Part of a small language model's weights: 16465 steps.
Each number is 128 + 24 x the weight over its row's rms, rounded and kept within 0 to 255. Layers, rows and columns count from 0. Numbers have three digits each. The size before them is the row's rms in percent of the matrix's.

# k: layer 9 attention key, 448x224, rms 0.375, rows 306-319, columns 168-223
# q: layer 9 attention query, 448x224, rms 0.377, rows 307-319, columns 168-223
# v: layer 9 attention value, 448x224, rms 0.401, rows 256-264, columns 168-223
# o: layer 9 attention output (transposed), 448x224, rms 0.44, rows 256-264, columns 168-223
k306 118:137149095107144144132124163138140091115157135136099110157067112127113112126135123158122147164145098142110083149108101098136147124177153145101145145107119145130173128139
q307 102:160092128105123126102130129165156156130155068138134133102125114129157146118154143166169095152118158135157131149132114118123142123128164108126100148115127126115130137106
k307 106:151072099143176148116125145121128161102128140114127119133082113127131180102146134079140146159115168097107126127135123184152124155119153120160120160110134154106141146154
q308 108:150134182122142170089134147136158123134147134171135115127121133078127088128102137179129177138125125095091092171147135177154147105105124175133119134107148114117075134149
k308 102:132197159143111086121135129120165144099167115156146167106146109099141179137137162142131178141128118167106155155131138115148115114137132171100142157121131135150138134118
q309 102:165127129129098088145168124137146090120097105117142156150127114093149094107141120141141145126109141126140147108105139096152156192098147163136137137118126134126128138114
k309 110:141133098110126108167147148143109101144131115097123134127119123159184124160106132164173090160120120123145144142103134104147115167105140111144137138100101132075129111118
q310 110:132148116126092085124155117106132127088113124113149100106081119157098089095123089138100135069115107131147106159139139151138170099136091108142140106114130071134126140117
k310 109:137133109148131124098183143092096114112170134170117096141096108153128106119173167148140144130122142164134082105132129147114155122105116099121146188103101119102161174124
q311 107:147129138116150162109125125114122151128127186113122094114108151157154155120116145144123110122109150115076127112111124170109127146115176110152113142131101172128128137167
k311 109:133121137162126154145085136093141129120099143143118119097137093111057114092113157120141118102114087117130154131091106181111183091146168112142137096144121130115119128124
q312 113:150145137137191116116105106124092153129120148103172123116124101117126141131109166152150181110134139119179114155128092141130125095134113100137133105103135117133155120147
k312 115:157078147138144146120145133139056172097145131118159118134156106141130147152088080117152110135120117086105145076092162123127150118096098130091166137133142157114114134169
q313 102:119172111097109098106117099130119086111129123121132127119122153114132135118126138147117141119141136129130086141153101109118162112080134140106172168102155127178117131159
k313 101:128107170077130119100126099153138130145099131118120124155108086128130151140136129115174153140160165153118081148126126124130172118134116100126137098104131100152092132134
q314 103:133128103155130125114129101119131140116163103131162100074111099176108146105121134117147091139144135107124144140121171144133122155074140152152167136144113109140155098143
k314 102:147092148134129105101126078169153125126157121133126141121070136137107109136154164137118141177167169107110156147130141147159124149083141109114153118124101132141145129168
q315 105:125133166145113168113117102144109173128157098087138117156140075140143139133099101128140115170118141120145112085107126148148106113076105128153145128117167115146162149103
k315 111:182103134120127157117123077115078081114126120181174103120141117122106135133169112095144137163113150117119112107128136142136135147083169167130119130122087069163096166088
q316 119:155139106137137126160121117141146129129110126131105082114115150121144133105066128169186112146163150143117122128133123095166127161129148075146130134143131100100151146121
k316 114:124110151161148124148111147103097163141100113096122149099142113135122155106108135111119124152163128127156138091100134070159140151096128093147153107159149099113115107145
q317 100:123127130131083150091146110146164148120113102135104143095133143143126154138146122107138132089106114132150135123098119155167119109091066099146125147089117095137117166117
k317 101:138148121126145100121168162113124146141114110131119159186121118151156176136182125122098143156140154098138093139118131138116097125125088164167127157169075114138109157111
q318 110:107141143080101137149096122122114110110180116140129152149143113123156114117145154153117148130135141132107151121103147133129147178131106167108084137142172081144133092106
k318 102:120145138130123127091094135133133143155179185141134117065115145130087113152103116133124150111144137176107096150166180132122112102112187174171145130153132105088153086137
q319 116:098125193115117071155125149163129109127094123147125110141156145126105130132126150124150155142120144131134136097097085121128127089116147110117138177146204125143100120146
k319 108:126098132147166122126130075136105125135077096137173091129117124139120107172124127109117120124131125130134168136171104079113152135139115114099129123121151107119157081136
v256 083:136145145109168136150108151102153104121101134135118156114135099128109144173109167136130119092125167125146141155141126109161143145128185082125123151100104135110143143101
o256 080:151109159132077151152169137130122073127140139142104138081120097088132158133085129140109143116114120132106123159168080133132107154121139160152130138092144116124130123187
v257 085:097126149074142099134115134070158141088136143114136115136165132137127128151121175135146113188143134122141153142152057129136106104160125126127141110147100132112118156114
o257 086:128136137116146166132106153085114112146159130127116101106145124128101152151149118130112150171119159131090125131135066119142089152152124086136128099123073090075090119100
v258 089:095128108117152097126162149060153129140079147124130133117141141107123115063140151128187118123112154156148153150126123156135124146136117128136082168124120127122137136113
o258 087:136195119110146138118139125109135157124097166099097137109168163121141108121141114136119147143131182132099124106104063121087143164124097136112090160111130225151138108145
v259 082:150121110152116134097097158135150142093089102121131114134108134094134108150116094143137121138151125092168118138195111133138150169071105120160150098136129133099104125089
o259 077:101113095154160095126127126115143163102121130117123191121102150140131156102094141106137096085171111144156134127080106109162142064161113127137101103090121121130109090139
v260 082:105092092105119160133178136131116132168081125108154131084149132107130153127168131118116133102127139138103125131094142117110159129135142129119148155113149132099127151158
o260 075:109150096155177138104116154146101154101187114098145156137157109115153136142197138169134103133111176159113079083128096086130147127133129103124132098147107142098157150152
v261 078:125134142114157156139132116129115127134114147125141154126156122132124088134121113139094091109179130093141081159164150123123102130107140128196136110103150106112088141129
o261 078:123114145143142125154104151144140127123188128092160144145127129092138096099116128120147144106155147097120154105115145150165169113149109094134140117111153119131118164109
v262 081:119093120123161115138154094107130164127148168123074112112126121109134208120134166151112128094169135128079138127153138103116093135109115131157112118124138113089164119149
o262 084:150147120134110171157141131126162116087114107111146087138125150146155155150113163143101145134129183164076124155143149084141116151134155108077108116123114107127130155168
v263 081:167143147088115104126118117099109177163142156144159162126126084134131131089136130149110110158130169107145105112098106147168136173103122140100106135138128150123109133146
o263 079:144097134154083144145125110141123140112097130058145136149167134176090141150105132157124098097115153101129133151124127115116103116153149122119122130096138124109147142078
v264 093:135131135137095102127205080144115166124140098123169143069132136127172152120131103127100091140123130140122146122111150144142085132126133157202138129123131139139137100103
o264 089:147109125186138128171110117117166188134150091107106123151151152142142103124123138165136122121134136124107114099112135126133105145126105097099103119180134163125130177116